From a checkpoint of a small transformer trained on Wikipedia.
Training: 1071M tokens, 4086 steps.
Each number is 50 + 12 x the weight over the matrix's rms, rounded and kept within 0 to 99. Layers, rows and columns count from 0.

# up: layer 3 MLP up, 1280x320, rms 0.11, rows 708-750, columns 160-239
# down: layer 3 MLP down (transposed), 1280x320, rms 0.106, rows 708-749, columns 160-239
up708:50 42 36 48 67 62 52 73 48 52 33 32 48 52 58 45 56 41 56 53 57 53 32 58 49 42 56 43 73 44 42 73 63 43 66 67 60 36 58 47 49 41 57 51 58 57 13 51 46 64 44 37 39 37 59 49 36 62 49 43 75 45 76 33 38 41 64 49 42 43 65 44 38 50 47 50 44 18 69 54
down708:41 58 62 65 33 32 54 54 49 55 53 64 37 53 68 39 32 46 27 37 49 49 61 46 63 53 58 43 42 46 56 47 29 55 32 40 54 55 69 39 60 27 24 56 47 70 65 47 52 45 61 62 49 48 48 50 66 52 45 53 27 52 24 44 32 57 38 48 57 47 50 56 60 43 41 58 67 73 27 59
up709:55 73 36 58 54 59 49 59 39 36 61 59 64 32 59 33 46 39 38 52 54 59 53 61 65 36 45 36 58 50 37 59 50 53 60 59 45 65 48 51 39 43 40 61 33 52 53 63 62 59 48 45 36 47 25 39 59 48 55 42 48 40 56 55 66 44 59 30 41 64 55 57 57 58 56 37 64 67 41 50
down709:57 13 24 43 63 47 50 37 31 54 56 34 23 61 58 63 48 59 44 63 36 45 52 70 51 55 67 62 48 41 53 46 34 39 46 43 65 65 67 56 45 45 52 41 44 50 48 41 39 62 45 67 74 49 50 48 53 37 42 44 65 39 52 43 35 51 22 76 49 34 51 45 55 35 39 55 41 59 61 49
up710:59 49 59 66 23 69 57 58 36 53 74 50 54 56 55 51 35 40 65 66 37 51 59 76 49 40 41 60 51 49 41 14 54 54 56 59 60 66 68 64 37 46 53 55 44 61 36 52 53 53 34 63 50 43 65 63 45 46 43 67 32 44 34 61 35 40 46 53 44 70 46 63 81 54 46 47 63 40 53 46
down710:64 54 57 56 40 60 62 57 41 73 50 54 48 49 37 45 54 53 62 66 37 63 53 39 39 42 42 48 59 54 66 63 50 50 62 31 42 51 62 36 40 56 38 21 40 60 50 46 52 55 52 38 66 34 48 54 55 55 59 60 47 52 47 36 60 52 48 45 42 59 61 59 34 31 56 33 57 71 74 49
up711:64 64 58 65 73 35 32 52 76 28 48 47 33 48 40 53 48 46 65 53 61 47 54 55 54 74 46 50 46 55 42 37 38 39 38 56 48 43 46 61 49 59 49 39 54 48 54 62 68 50 44 32 55 51 67 64 51 74 61 53 34 73 44 59 27 68 43 43 58 52 44 65 50 63 27 55 52 34 33 57
down711:62 63 64 67 46 90 59 45 30 54 46 51 48 72 38 55 67 50 45 59 71 44 48 47 37 59 72 47 77 70 52 56 67 27 42 38 43 20 66 77 37 21 52 44 38 46 38 52 53 54 43 52 43 56 31 63 58 37 55 68 61 46 65 12 49 54 47 45 60 55 52 65 49 57 01 44 46 58 59 57
up712:32 53 35 57 54 59 46 26 46 29 73 65 62 68 86 67 34 52 47 53 43 55 43 53 47 36 64 57 89 46 34 51 64 31 47 50 60 47 25 53 58 51 53 38 47 71 50 41 27 64 44 42 38 76 54 67 42 85 63 63 52 35 49 14 39 59 50 65 42 32 39 77 45 67 62 40 52 60 35 36
down712:53 35 51 39 76 71 52 28 53 46 65 35 37 54 68 39 70 63 41 46 36 52 42 30 59 54 59 44 28 45 24 58 61 41 55 25 60 54 31 47 50 43 39 26 48 59 84 36 35 61 55 56 36 61 35 45 34 61 57 59 50 66 65 50 39 34 17 66 32 64 67 36 42 37 55 57 24 34 48 59
up713:60 57 54 54 44 61 48 74 60 53 39 48 35 67 34 55 34 53 56 69 66 30 21 36 40 30 64 59 73 64 42 51 35 59 56 54 47 52 55 62 44 69 85 36 33 49 57 63 51 34 56 40 50 75 55 66 55 40 20 48 61 48 45 48 32 53 40 36 56 57 49 48 62 72 48 36 64 53 52 43
down713:55 48 69 45 45 27 62 63 48 24 38 72 67 47 52 39 49 42 25 49 31 52 25 30 46 48 48 76 58 67 48 49 61 29 42 54 65 55 60 57 44 42 49 38 65 56 46 48 51 30 43 36 64 46 47 43 50 25 49 62 43 41 76 55 43 64 40 54 62 45 39 28 59 26 35 45 45 37 68 40
up714:53 50 49 26 35 60 60 48 58 30 44 55 50 80 46 63 63 53 62 30 52 53 49 57 35 44 31 40 52 30 66 24 35 33 54 45 63 84 39 63 61 54 42 45 60 56 46 40 34 78 57 26 56 38 60 29 57 59 52 50 55 64 47 46 25 18 51 40 49 55 59 52 65 49 51 35 64 41 66 46
down714:48 28 51 39 66 56 58 34 46 35 55 54 44 58 55 41 58 46 72 58 53 52 60 52 42 37 31 53 26 54 59 45 51 40 54 59 68 54 63 50 39 52 56 59 51 68 55 56 50 38 70 71 58 53 38 59 47 40 60 62 57 77 45 58 25 46 34 72 51 35 61 46 56 59 57 67 45 47 60 48
up715:44 53 66 52 51 62 07 51 61 39 50 44 44 64 64 65 57 40 40 38 45 52 23 71 57 67 40 51 63 63 67 55 38 47 70 47 54 44 54 62 54 69 67 66 59 45 62 67 43 50 52 48 55 59 37 65 30 65 26 51 36 81 41 44 49 40 33 63 43 58 35 65 67 74 52 19 50 37 39 58
down715:44 22 81 57 40 74 35 55 46 47 65 53 43 55 70 58 64 47 26 40 54 55 26 51 40 44 48 33 50 44 52 51 47 64 40 55 55 34 49 61 56 65 71 40 29 53 61 51 73 65 17 45 37 63 62 21 42 42 53 55 47 69 57 37 54 42 62 86 39 61 45 54 38 76 45 46 43 36 45 60
up716:40 27 77 40 43 32 48 62 57 30 46 47 57 54 50 53 60 66 40 45 47 51 42 42 48 57 65 53 55 39 63 69 49 30 38 29 30 47 61 57 34 66 49 71 53 64 63 42 78 37 42 41 43 36 68 40 54 70 27 52 66 35 64 51 48 54 38 49 53 51 47 63 41 60 34 51 69 38 43 47
down716:37 40 44 56 63 53 71 32 49 44 42 53 75 50 42 63 63 52 49 19 52 57 65 52 63 25 36 25 51 54 62 31 47 60 56 55 79 61 37 46 55 62 55 40 61 49 36 32 55 48 51 64 51 57 57 39 26 34 61 39 37 41 60 45 54 50 74 39 35 44 49 51 55 52 58 38 41 69 51 61
up717:64 29 50 44 46 43 62 55 49 57 53 39 31 39 49 47 52 50 42 17 51 71 65 59 54 39 54 45 62 61 57 42 66 56 65 55 38 74 66 52 47 28 46 62 31 37 42 61 61 41 51 50 34 45 57 73 49 56 55 53 69 74 41 28 54 50 46 49 30 20 58 50 65 57 41 39 61 26 49 64
down717:52 78 41 59 53 56 46 32 63 46 53 54 58 43 44 77 48 52 56 66 54 38 53 66 39 57 51 53 56 61 33 72 42 58 61 46 45 54 59 58 50 44 52 54 45 44 41 48 53 44 39 46 38 32 40 57 48 56 30 44 60 63 42 72 50 36 48 38 51 33 33 69 40 40 43 55 45 45 55 39
up718:44 32 44 50 43 22 23 48 52 36 68 43 36 48 40 55 49 66 61 31 39 42 58 42 56 46 32 32 58 42 45 65 65 35 47 44 50 61 47 44 47 42 58 59 49 36 51 59 50 53 49 41 23 61 44 31 57 50 51 38 65 61 50 60 38 66 39 60 33 66 62 46 42 59 52 42 35 44 54 48
down718:62 62 58 45 60 52 68 50 45 47 31 57 50 58 57 40 48 54 29 70 40 41 51 55 60 33 67 58 40 57 50 53 42 41 71 62 36 57 48 51 40 30 41 34 52 51 36 37 43 45 37 56 46 55 53 35 57 59 63 64 35 44 42 41 44 46 60 57 66 26 48 46 51 46 63 48 39 52 53 51
up719:51 30 24 57 58 55 43 39 63 64 39 52 41 41 39 33 52 35 43 52 39 37 69 64 52 53 52 33 37 42 39 44 43 60 37 50 74 55 64 36 48 36 46 64 32 49 37 60 59 51 45 67 60 62 52 62 31 58 59 25 77 39 64 65 71 49 57 51 52 33 31 59 58 35 69 37 84 51 64 63
down719:48 61 60 49 77 63 52 35 44 38 44 37 44 30 47 32 41 44 62 57 68 54 64 58 70 58 54 29 63 52 54 30 47 23 52 57 40 23 63 36 59 44 47 68 42 43 40 43 39 53 29 72 47 33 48 53 55 53 48 39 47 41 31 39 33 48 55 46 58 50 34 61 78 41 58 26 66 56 78 43
up720:72 49 26 50 62 63 60 57 33 58 61 46 42 48 61 15 48 71 66 52 62 40 53 61 47 59 55 57 40 52 43 47 57 36 31 70 55 44 62 45 45 63 61 54 39 61 36 29 76 58 39 39 51 34 53 57 42 31 55 64 41 44 53 21 64 78 43 54 61 37 59 68 20 52 51 52 63 35 43 46
down720:54 51 54 50 54 50 29 49 65 59 45 40 61 42 53 52 44 54 62 47 17 49 63 47 63 29 58 69 35 49 33 66 38 46 46 41 47 56 47 67 73 35 58 35 27 41 74 49 46 22 64 31 37 45 67 55 51 48 53 41 66 72 60 48 58 36 41 27 39 48 43 41 62 47 48 38 30 54 46 65
up721:54 65 47 50 43 45 27 71 52 37 55 42 40 52 57 53 69 40 51 38 33 64 87 64 58 49 49 50 59 75 62 54 74 49 44 48 42 52 71 47 46 41 43 45 38 38 49 54 72 56 40 46 52 47 63 45 51 39 36 47 30 30 56 49 52 45 51 33 73 63 44 34 42 66 61 66 33 29 64 56
down721:28 54 54 54 54 50 53 42 42 41 38 61 73 55 44 48 32 44 59 63 47 44 59 53 63 41 37 33 39 53 74 46 55 44 55 43 53 42 68 39 38 56 39 60 44 47 26 49 48 48 62 61 48 51 45 47 46 49 42 41 43 52 31 41 51 68 46 60 36 54 40 30 39 52 51 61 61 54 39 35
up722:77 68 50 29 28 53 83 29 38 19 43 40 31 68 35 57 44 52 52 64 73 54 62 52 61 69 68 56 46 34 65 63 43 50 30 28 56 48 32 38 26 62 77 37 30 48 34 51 63 44 33 58 58 59 38 47 61 61 45 25 50 70 56 45 49 60 42 67 35 42 57 55 30 60 32 45 66 60 28 65
down722:45 39 73 35 51 36 59 37 31 27 87 58 58 61 36 45 44 44 36 70 60 78 49 70 56 52 47 78 38 50 64 36 28 36 62 37 56 55 58 42 24 55 74 38 59 57 56 33 51 56 25 60 46 74 36 79 74 37 31 40 43 65 44 29 37 78 12 79 26 17 56 43 54 67 51 38 51 38 24 36
up723:28 38 49 51 44 49 46 45 42 57 51 56 68 47 71 69 62 43 16 47 45 69 60 66 54 55 65 56 62 68 57 51 60 51 40 61 51 66 37 48 50 53 27 46 57 46 32 51 51 61 44 56 56 59 60 59 51 52 65 48 37 45 66 57 43 52 38 67 61 63 42 66 63 46 31 34 54 72 30 64
down723:51 48 48 42 52 40 43 40 44 39 44 43 36 41 42 28 42 59 76 42 51 40 38 48 45 55 53 19 35 32 49 43 40 69 48 47 48 47 47 53 58 64 64 41 37 53 43 61 53 24 48 53 47 66 50 30 38 52 36 51 51 59 57 59 56 57 61 49 40 56 61 62 52 40 40 23 62 42 45 54
up724:61 62 52 42 27 65 27 54 37 39 60 44 56 53 24 41 69 74 43 61 69 53 50 59 33 70 28 50 51 60 60 52 45 50 42 54 41 36 42 67 50 38 58 68 69 46 73 52 51 78 34 37 35 20 60 56 55 56 30 47 35 20 62 46 36 57 53 45 39 50 60 42 55 51 75 65 62 35 37 28
down724:56 52 42 54 46 45 72 47 43 53 27 52 42 37 57 53 37 59 37 41 54 53 49 20 61 58 39 41 49 53 51 29 24 42 20 38 59 45 57 52 51 70 37 50 43 43 35 40 34 36 54 44 47 59 41 31 36 46 61 46 60 55 52 42 65 46 62 49 69 52 52 50 60 58 27 66 29 65 58 66
up725:36 63 43 45 41 70 34 54 56 37 40 41 61 53 74 33 70 47 46 65 53 74 34 53 64 54 53 42 60 57 38 50 52 59 53 37 27 57 48 42 27 58 44 51 43 51 47 44 42 49 52 61 63 42 57 37 57 52 37 36 35 40 15 53 58 57 30 56 55 61 59 40 39 54 57 45 63 54 44 47
down725:71 45 48 43 65 33 60 31 37 53 48 72 41 36 34 56 38 47 42 42 57 33 50 39 56 65 48 57 27 35 58 49 45 60 36 72 60 40 57 57 55 37 44 52 56 45 49 44 57 42 48 50 54 53 42 56 59 38 45 49 41 30 87 43 52 36 55 42 46 46 32 72 67 49 55 69 21 40 37 62
up726:53 48 40 40 40 67 57 72 40 43 67 33 52 78 61 54 38 54 54 66 47 71 57 56 46 41 49 44 57 38 49 18 54 29 44 39 61 66 49 40 48 52 45 31 49 71 58 58 49 60 41 47 22 71 46 18 69 65 47 35 33 33 62 30 69 42 55 43 43 50 48 75 54 65 36 54 73 67 24 46
down726:64 57 46 36 55 50 51 47 55 56 66 45 29 62 41 42 63 57 59 58 32 40 50 32 41 56 53 44 66 39 46 64 48 53 58 54 38 40 51 54 52 57 55 36 78 60 52 75 50 48 46 40 68 80 53 54 84 30 37 47 38 47 40 53 43 51 50 45 38 56 55 71 39 55 75 37 29 42 45 58
up727:47 40 53 48 67 59 47 46 38 77 23 44 59 33 59 56 50 48 30 47 30 37 64 59 37 69 64 48 32 38 57 61 40 60 35 50 59 43 50 57 33 52 34 46 42 49 49 56 46 56 68 65 61 45 50 50 33 51 59 59 57 30 55 39 42 46 65 28 62 36 48 34 61 67 45 58 54 47 63 52
down727:45 52 50 49 58 67 62 61 56 67 75 48 62 52 52 49 61 43 46 46 41 57 37 47 45 50 51 66 55 44 60 65 38 22 51 52 34 49 76 72 63 30 68 36 77 42 71 73 43 25 48 61 62 46 58 58 46 54 24 62 49 65 36 78 68 54 39 78 49 43 66 59 31 21 37 58 27 63 55 39
up728:17 56 38 59 58 48 61 73 49 62 52 68 30 57 45 57 52 69 40 57 46 56 52 58 49 53 71 25 42 44 58 63 46 39 42 64 40 58 55 41 57 24 55 52 44 54 62 58 54 55 46 46 58 44 51 59 43 61 43 30 54 47 20 55 57 31 40 45 48 39 65 54 45 66 32 68 46 50 33 60
down728:39 41 64 54 32 24 53 47 50 48 42 58 42 51 28 35 42 52 44 66 46 50 48 43 55 52 54 53 36 52 54 70 45 61 50 64 33 65 51 34 53 38 66 36 54 42 44 51 52 52 51 46 37 31 74 28 09 39 87 41 60 49 51 55 67 73 60 45 54 63 27 35 54 36 36 56 49 37 57 41
up729:39 45 39 66 53 47 39 74 45 42 72 63 66 55 40 57 36 67 34 58 42 75 67 62 49 53 68 40 57 64 33 64 52 56 76 45 48 49 68 54 31 54 44 34 34 56 63 51 54 27 40 67 60 56 33 71 39 37 42 42 38 32 44 29 37 67 56 42 50 49 51 31 58 72 65 30 45 70 45 29
down729:46 65 44 58 51 54 52 39 42 36 50 62 66 43 42 58 69 26 55 51 53 38 43 37 38 46 46 44 61 46 60 38 30 45 45 59 42 67 59 44 54 23 35 34 70 43 65 46 61 81 57 43 63 58 54 39 45 37 65 67 46 59 55 60 64 42 67 33 45 49 29 47 67 33 40 47 51 18 34 43
up730:53 47 76 56 51 29 42 48 59 62 45 49 63 69 43 62 40 53 45 70 49 35 52 48 45 36 54 27 52 64 60 53 79 60 30 32 43 26 67 45 50 27 38 28 77 76 37 62 58 49 30 46 53 72 68 73 36 29 62 77 36 59 56 42 47 72 63 62 53 50 42 63 36 52 31 24 67 48 64 44
down730:60 51 42 49 57 78 33 47 34 52 46 59 44 38 70 29 76 43 55 43 57 62 51 58 58 59 51 46 31 51 46 47 47 34 79 71 42 74 39 49 39 62 59 57 58 38 36 42 50 41 64 56 37 49 55 47 62 58 52 38 46 42 25 61 42 55 60 29 49 42 47 62 53 55 45 67 39 61 35 46
up731:70 67 36 62 54 59 57 34 50 34 36 54 58 53 56 44 32 42 42 56 54 41 41 54 43 43 34 59 29 51 34 62 47 54 52 48 50 67 60 58 36 64 50 71 50 27 58 58 69 42 54 51 37 49 42 43 45 41 50 26 54 45 44 61 61 39 49 32 44 62 68 63 44 58 54 51 40 49 55 46
down731:60 52 72 50 40 42 38 61 64 44 57 51 52 41 73 51 65 46 40 47 53 71 49 53 54 31 47 30 43 58 34 43 61 45 37 23 58 43 48 44 41 55 46 56 49 69 46 42 58 60 24 56 45 63 53 65 47 43 63 52 36 49 53 30 45 47 34 83 57 48 50 52 39 32 47 65 68 56 41 59
up732:53 56 75 30 37 44 42 53 58 56 47 56 54 18 50 56 51 61 49 38 41 61 37 49 42 55 57 46 63 42 60 51 52 49 35 42 58 71 34 53 53 51 30 61 49 51 67 52 50 58 57 51 60 52 59 29 47 63 35 58 64 48 55 68 58 63 65 32 64 57 54 60 55 45 52 40 41 28 44 52
down732:57 34 40 53 62 46 40 47 52 19 53 55 46 58 48 48 54 59 52 56 36 35 54 53 43 41 40 46 52 32 53 58 54 38 31 55 38 42 47 42 38 49 68 51 51 48 44 42 45 50 55 37 59 52 41 44 45 35 44 31 30 65 51 40 57 41 57 73 38 72 50 34 41 40 38 60 81 52 64 36
up733:46 67 50 68 52 45 63 39 54 53 64 39 36 39 63 57 61 53 52 33 35 37 51 69 56 42 62 39 50 66 44 46 35 48 48 59 42 48 59 61 46 48 43 49 63 54 41 42 54 41 55 52 64 46 49 56 42 55 52 41 47 51 51 40 36 40 54 40 34 51 45 37 40 52 57 69 61 64 69 57
down733:50 48 58 28 62 33 34 58 39 49 32 69 46 71 34 50 22 42 42 46 51 51 50 29 61 83 45 51 44 29 49 45 62 36 42 41 70 33 38 59 57 44 52 60 26 57 57 43 71 46 61 24 54 68 57 50 79 37 51 77 48 49 62 56 59 46 48 37 47 49 51 51 40 47 48 47 47 48 29 37
up734:55 42 43 40 69 47 45 62 59 38 41 37 85 61 39 50 23 64 51 55 39 45 38 59 56 43 68 80 63 57 42 40 51 44 63 49 41 48 34 64 38 24 68 78 48 49 41 36 55 36 32 33 54 30 34 58 47 43 47 66 47 63 55 52 52 57 57 51 61 51 36 48 68 66 52 66 43 32 57 45
down734:58 39 71 54 41 70 44 44 63 45 35 47 60 63 50 52 62 37 40 42 50 84 50 29 35 33 69 50 59 45 58 61 71 29 54 40 62 52 59 38 39 50 46 46 37 56 25 68 72 21 38 61 74 38 57 56 43 57 37 32 66 37 50 28 41 34 31 58 43 59 58 51 51 45 51 43 84 32 60 62
up735:62 46 43 61 55 42 66 38 67 32 55 58 23 56 50 66 40 34 39 49 13 45 25 38 62 58 58 48 38 43 40 59 66 37 57 34 52 64 65 54 72 49 47 64 35 57 40 35 47 41 45 50 35 72 59 65 38 47 70 39 53 38 57 64 29 39 50 42 40 74 64 54 46 58 48 63 45 72 46 50
down735:57 38 56 30 66 58 49 50 61 48 54 68 68 36 43 52 63 34 79 43 65 41 70 42 68 36 38 54 46 37 61 66 76 50 43 65 47 35 29 46 47 64 47 42 48 33 30 56 67 59 66 52 34 10 49 55 55 45 69 47 60 44 45 55 38 45 54 63 64 63 45 56 25 61 50 45 43 19 52 55
up736:37 47 36 50 67 33 52 39 63 69 75 33 33 19 54 53 40 51 48 35 43 54 44 55 58 36 45 49 24 38 59 58 52 46 63 51 53 52 58 64 42 53 56 59 41 30 74 17 46 60 48 46 56 48 29 46 68 24 44 54 61 64 41 47 19 36 64 70 57 57 68 52 42 47 46 32 57 48 34 40
down736:70 47 62 46 42 50 54 41 46 52 54 56 51 72 53 42 57 45 62 44 42 42 55 37 45 73 51 47 66 42 56 41 59 59 44 44 42 57 46 37 22 45 46 49 70 74 16 73 55 36 51 53 44 57 43 51 44 64 50 50 45 40 56 61 57 42 42 21 66 43 46 54 31 38 64 67 35 56 63 47
up737:54 51 64 62 63 53 46 40 50 45 46 41 42 46 40 49 57 52 33 40 50 47 36 57 43 41 54 46 43 49 51 42 57 51 38 58 34 52 49 69 51 59 42 44 49 54 51 54 22 55 59 38 47 69 50 63 48 47 47 47 68 50 42 25 48 31 59 40 40 60 60 48 61 52 62 53 38 41 65 62
down737:47 48 35 29 35 58 56 47 54 53 43 63 44 51 50 49 52 44 53 59 46 47 45 43 47 63 58 39 52 33 51 50 53 60 42 59 73 44 51 46 58 61 48 56 50 37 56 65 55 64 30 50 57 44 61 47 42 51 60 64 39 25 55 77 38 68 37 72 64 46 56 47 59 60 53 42 65 57 41 28
up738:47 45 31 72 40 47 66 53 30 61 38 50 53 55 40 44 45 41 50 46 57 39 46 56 49 43 64 66 62 14 55 40 50 64 41 56 47 47 39 61 35 53 56 51 72 66 38 55 56 50 36 51 65 39 49 54 35 51 58 38 64 50 66 44 52 36 29 39 45 48 56 57 64 34 48 40 61 60 60 45
down738:55 43 25 16 62 48 55 51 39 38 56 60 40 33 57 69 43 56 59 36 39 55 57 53 59 46 40 27 34 56 54 62 38 57 47 58 57 43 83 49 58 46 51 35 34 43 67 35 53 65 26 55 30 50 40 48 54 43 57 54 48 43 65 29 37 54 68 56 55 52 38 46 36 43 48 40 52 58 53 58
up739:55 57 46 64 68 43 56 65 58 63 60 47 55 47 49 53 47 46 48 65 42 44 37 52 42 70 48 39 39 39 53 43 56 45 46 55 51 71 39 64 53 39 52 50 56 23 39 55 34 34 43 54 46 49 35 45 44 47 51 48 66 48 36 31 61 75 39 59 42 72 42 80 50 57 36 55 42 62 67 60
down739:54 48 54 40 31 36 48 31 46 32 47 33 45 51 50 28 51 43 42 37 57 59 58 46 31 08 53 43 64 76 67 38 56 51 49 42 61 53 25 57 52 53 42 48 56 34 62 69 57 37 48 61 48 56 46 65 56 44 50 76 34 56 62 60 45 39 55 50 64 63 52 47 42 43 69 47 47 60 46 56
up740:52 58 49 47 46 48 35 30 56 50 37 43 34 37 51 62 29 31 40 55 45 52 45 69 55 38 50 55 54 53 49 35 43 65 61 56 47 55 64 45 41 59 82 59 63 58 55 45 47 48 51 48 35 59 40 43 39 67 60 62 29 36 31 45 51 48 59 52 47 63 27 35 60 42 72 58 62 58 43 36
down740:55 30 58 55 67 50 35 55 79 34 52 39 38 47 40 39 60 69 41 44 48 75 61 53 27 39 41 30 64 32 29 51 74 83 64 46 35 55 50 63 40 35 73 49 64 50 55 47 56 45 52 61 12 50 51 38 50 56 47 53 52 61 43 45 59 48 39 54 62 58 45 41 49 48 37 67 32 40 52 62
up741:49 54 25 65 63 50 51 39 54 47 32 55 61 34 55 15 30 58 52 48 59 34 43 49 60 48 60 52 34 48 57 30 68 55 50 36 48 59 62 50 61 41 64 45 66 40 56 54 64 59 50 56 37 44 34 44 59 56 50 38 54 45 51 69 37 54 83 50 75 32 55 54 64 60 50 50 25 42 57 28
down741:41 61 44 40 57 43 68 50 35 54 52 16 52 51 52 64 61 42 37 56 39 57 52 48 46 40 50 67 45 68 48 80 46 25 56 54 54 68 39 39 45 38 68 56 44 58 30 43 42 39 39 50 42 40 59 76 39 45 61 38 50 59 65 56 56 29 28 49 51 56 43 43 46 52 33 60 47 43 45 53
up742:55 49 50 35 44 55 50 54 58 55 55 22 49 39 52 57 39 38 64 64 63 37 50 46 35 22 50 31 50 44 60 22 57 39 56 59 47 64 43 61 52 40 46 50 58 64 48 43 36 54 51 46 37 53 64 44 42 67 47 22 33 30 49 36 59 42 50 68 58 68 47 56 58 38 67 67 52 67 49 45
down742:47 47 46 35 67 30 60 31 75 63 72 56 34 42 40 40 33 40 52 30 53 25 53 61 57 51 43 62 32 45 79 46 38 48 65 67 52 46 38 53 54 28 71 63 72 49 41 62 49 45 49 31 47 53 51 49 38 64 53 48 55 25 50 50 46 41 19 55 43 34 38 30 75 46 53 39 58 46 35 53
up743:52 45 51 45 56 49 48 68 60 55 49 37 48 59 52 52 52 54 70 34 40 56 42 48 44 37 48 23 57 38 52 62 49 66 69 64 38 49 39 57 59 57 57 39 66 36 50 50 30 63 46 43 46 73 55 49 50 41 55 30 51 43 51 55 53 50 33 29 63 35 38 48 76 65 33 52 44 52 13 53
down743:52 47 30 58 56 65 31 51 28 59 42 53 47 36 54 25 66 53 77 42 53 55 57 51 65 61 30 31 48 38 39 69 55 34 58 58 46 52 37 47 52 54 45 65 62 58 20 80 48 37 58 53 53 42 45 66 49 43 48 34 58 54 48 57 58 48 61 32 52 42 55 44 48 57 58 66 40 45 32 52
up744:52 29 44 37 51 58 32 39 58 51 59 81 36 43 65 48 36 63 48 36 63 35 37 48 59 53 52 39 52 48 19 55 56 71 39 62 63 30 65 58 48 48 36 51 55 53 31 52 49 47 42 45 49 66 53 46 57 66 33 48 71 54 47 40 38 77 37 55 53 54 35 44 50 61 56 50 58 70 41 43
down744:47 43 48 25 44 52 46 60 48 43 23 81 45 42 36 38 69 51 42 59 26 43 54 44 50 54 57 41 67 36 53 56 57 39 44 28 45 77 38 47 34 78 51 56 66 52 46 61 38 43 41 42 47 70 82 46 60 50 45 34 47 34 36 34 56 31 59 28 41 59 47 30 41 62 37 51 41 49 31 66
up745:42 61 57 42 63 56 36 56 67 41 39 43 57 54 58 68 70 46 61 60 47 46 49 40 67 60 70 56 63 39 38 56 73 32 35 43 66 32 50 52 40 61 37 38 30 57 55 51 57 28 60 52 43 38 57 70 38 66 56 40 53 57 47 50 45 57 36 50 41 64 60 45 55 44 53 59 39 64 48 49
down745:58 51 55 42 30 43 70 38 40 60 52 55 57 52 52 45 46 60 48 52 73 69 43 39 50 47 55 39 32 47 63 45 32 51 55 50 46 75 59 69 56 46 73 57 52 43 51 51 29 70 42 50 53 67 46 52 70 35 37 59 35 38 53 43 66 59 62 48 55 46 26 58 39 68 54 32 58 42 59 52
up746:49 40 48 47 59 52 56 34 56 45 45 55 38 55 52 44 40 66 55 44 48 64 38 42 71 51 56 26 57 40 41 61 54 42 50 42 56 51 59 42 47 23 60 47 44 42 50 26 62 58 34 41 51 49 60 49 42 65 66 67 41 53 30 48 40 53 56 49 54 56 29 57 55 19 49 46 39 53 45 56
down746:53 46 28 63 17 47 43 39 51 57 41 44 81 32 34 72 52 52 62 57 39 61 45 56 77 55 52 54 18 63 55 57 49 57 60 64 42 60 19 38 43 43 61 39 41 48 37 21 37 46 33 59 28 51 72 19 33 24 59 74 49 47 46 34 42 59 54 52 59 56 54 48 21 46 57 43 55 56 63 36
up747:48 66 23 50 39 44 40 56 27 60 63 39 58 54 38 59 61 46 58 39 64 66 61 54 38 54 27 48 66 57 64 36 60 40 53 26 45 61 33 67 63 47 44 29 60 55 61 64 68 69 69 52 58 31 47 57 56 61 63 68 43 34 69 44 52 55 76 64 45 47 48 39 48 45 53 25 48 45 54 32
down747:44 33 52 56 60 46 64 61 71 65 56 51 48 57 44 55 54 60 66 76 51 44 24 39 34 26 54 58 44 58 50 68 10 55 50 35 49 62 45 58 34 48 43 53 50 56 37 47 35 48 24 49 28 59 47 41 48 26 43 47 44 69 21 62 45 27 51 43 58 56 33 57 32 38 37 53 43 48 38 59
up748:55 51 38 42 29 52 46 50 44 57 53 53 38 52 51 65 48 53 47 53 56 50 54 56 35 35 48 52 58 57 54 31 46 43 64 47 44 26 66 33 31 42 47 59 51 32 56 49 47 49 44 47 61 51 37 53 69 65 51 42 41 52 44 56 44 53 52 57 48 43 69 43 52 49 46 56 47 32 32 51
down748:35 63 53 39 36 53 45 61 38 43 66 38 45 57 56 48 51 60 47 29 62 51 48 40 60 58 45 35 66 58 56 34 48 33 31 52 46 47 54 40 25 39 50 30 59 57 67 38 33 38 66 41 59 58 47 48 71 52 66 60 52 49 39 46 60 55 49 34 39 62 71 38 60 45 51 55 48 52 33 56
up749:55 45 70 35 36 75 60 42 60 31 54 80 59 46 71 58 59 54 60 41 57 70 45 51 51 78 48 52 35 32 46 58 41 61 78 77 27 61 50 47 63 58 54 53 72 19 93 53 54 79 54 68 67 58 47 55 60 38 41 29 46 57 73 47 29 59 82 23 44 59 45 59 44 43 58 49 61 45 48 62
down749:31 50 51 32 65 62 58 53 72 55 37 59 52 57 58 55 61 28 35 29 41 52 40 60 46 54 43 37 47 75 46 51 52 47 26 53 26 71 70 39 69 55 67 52 16 37 58 53 45 42 68 50 42 50 92 46 41 47 54 52 27 31 60 38 52 55 66 37 61 46 52 47 43 48 34 60 32 45 53 51
up750:36 40 45 68 47 48 50 40 48 41 25 50 56 42 26 36 50 72 70 57 54 63 27 54 51 20 51 65 66 71 49 53 59 57 58 50 34 62 60 71 36 35 73 35 67 34 48 55 77 52 59 55 66 51 54 50 33 35 62 45 56 59 58 54 53 31 30 46 54 40 24 27 48 61 60 60 49 59 59 40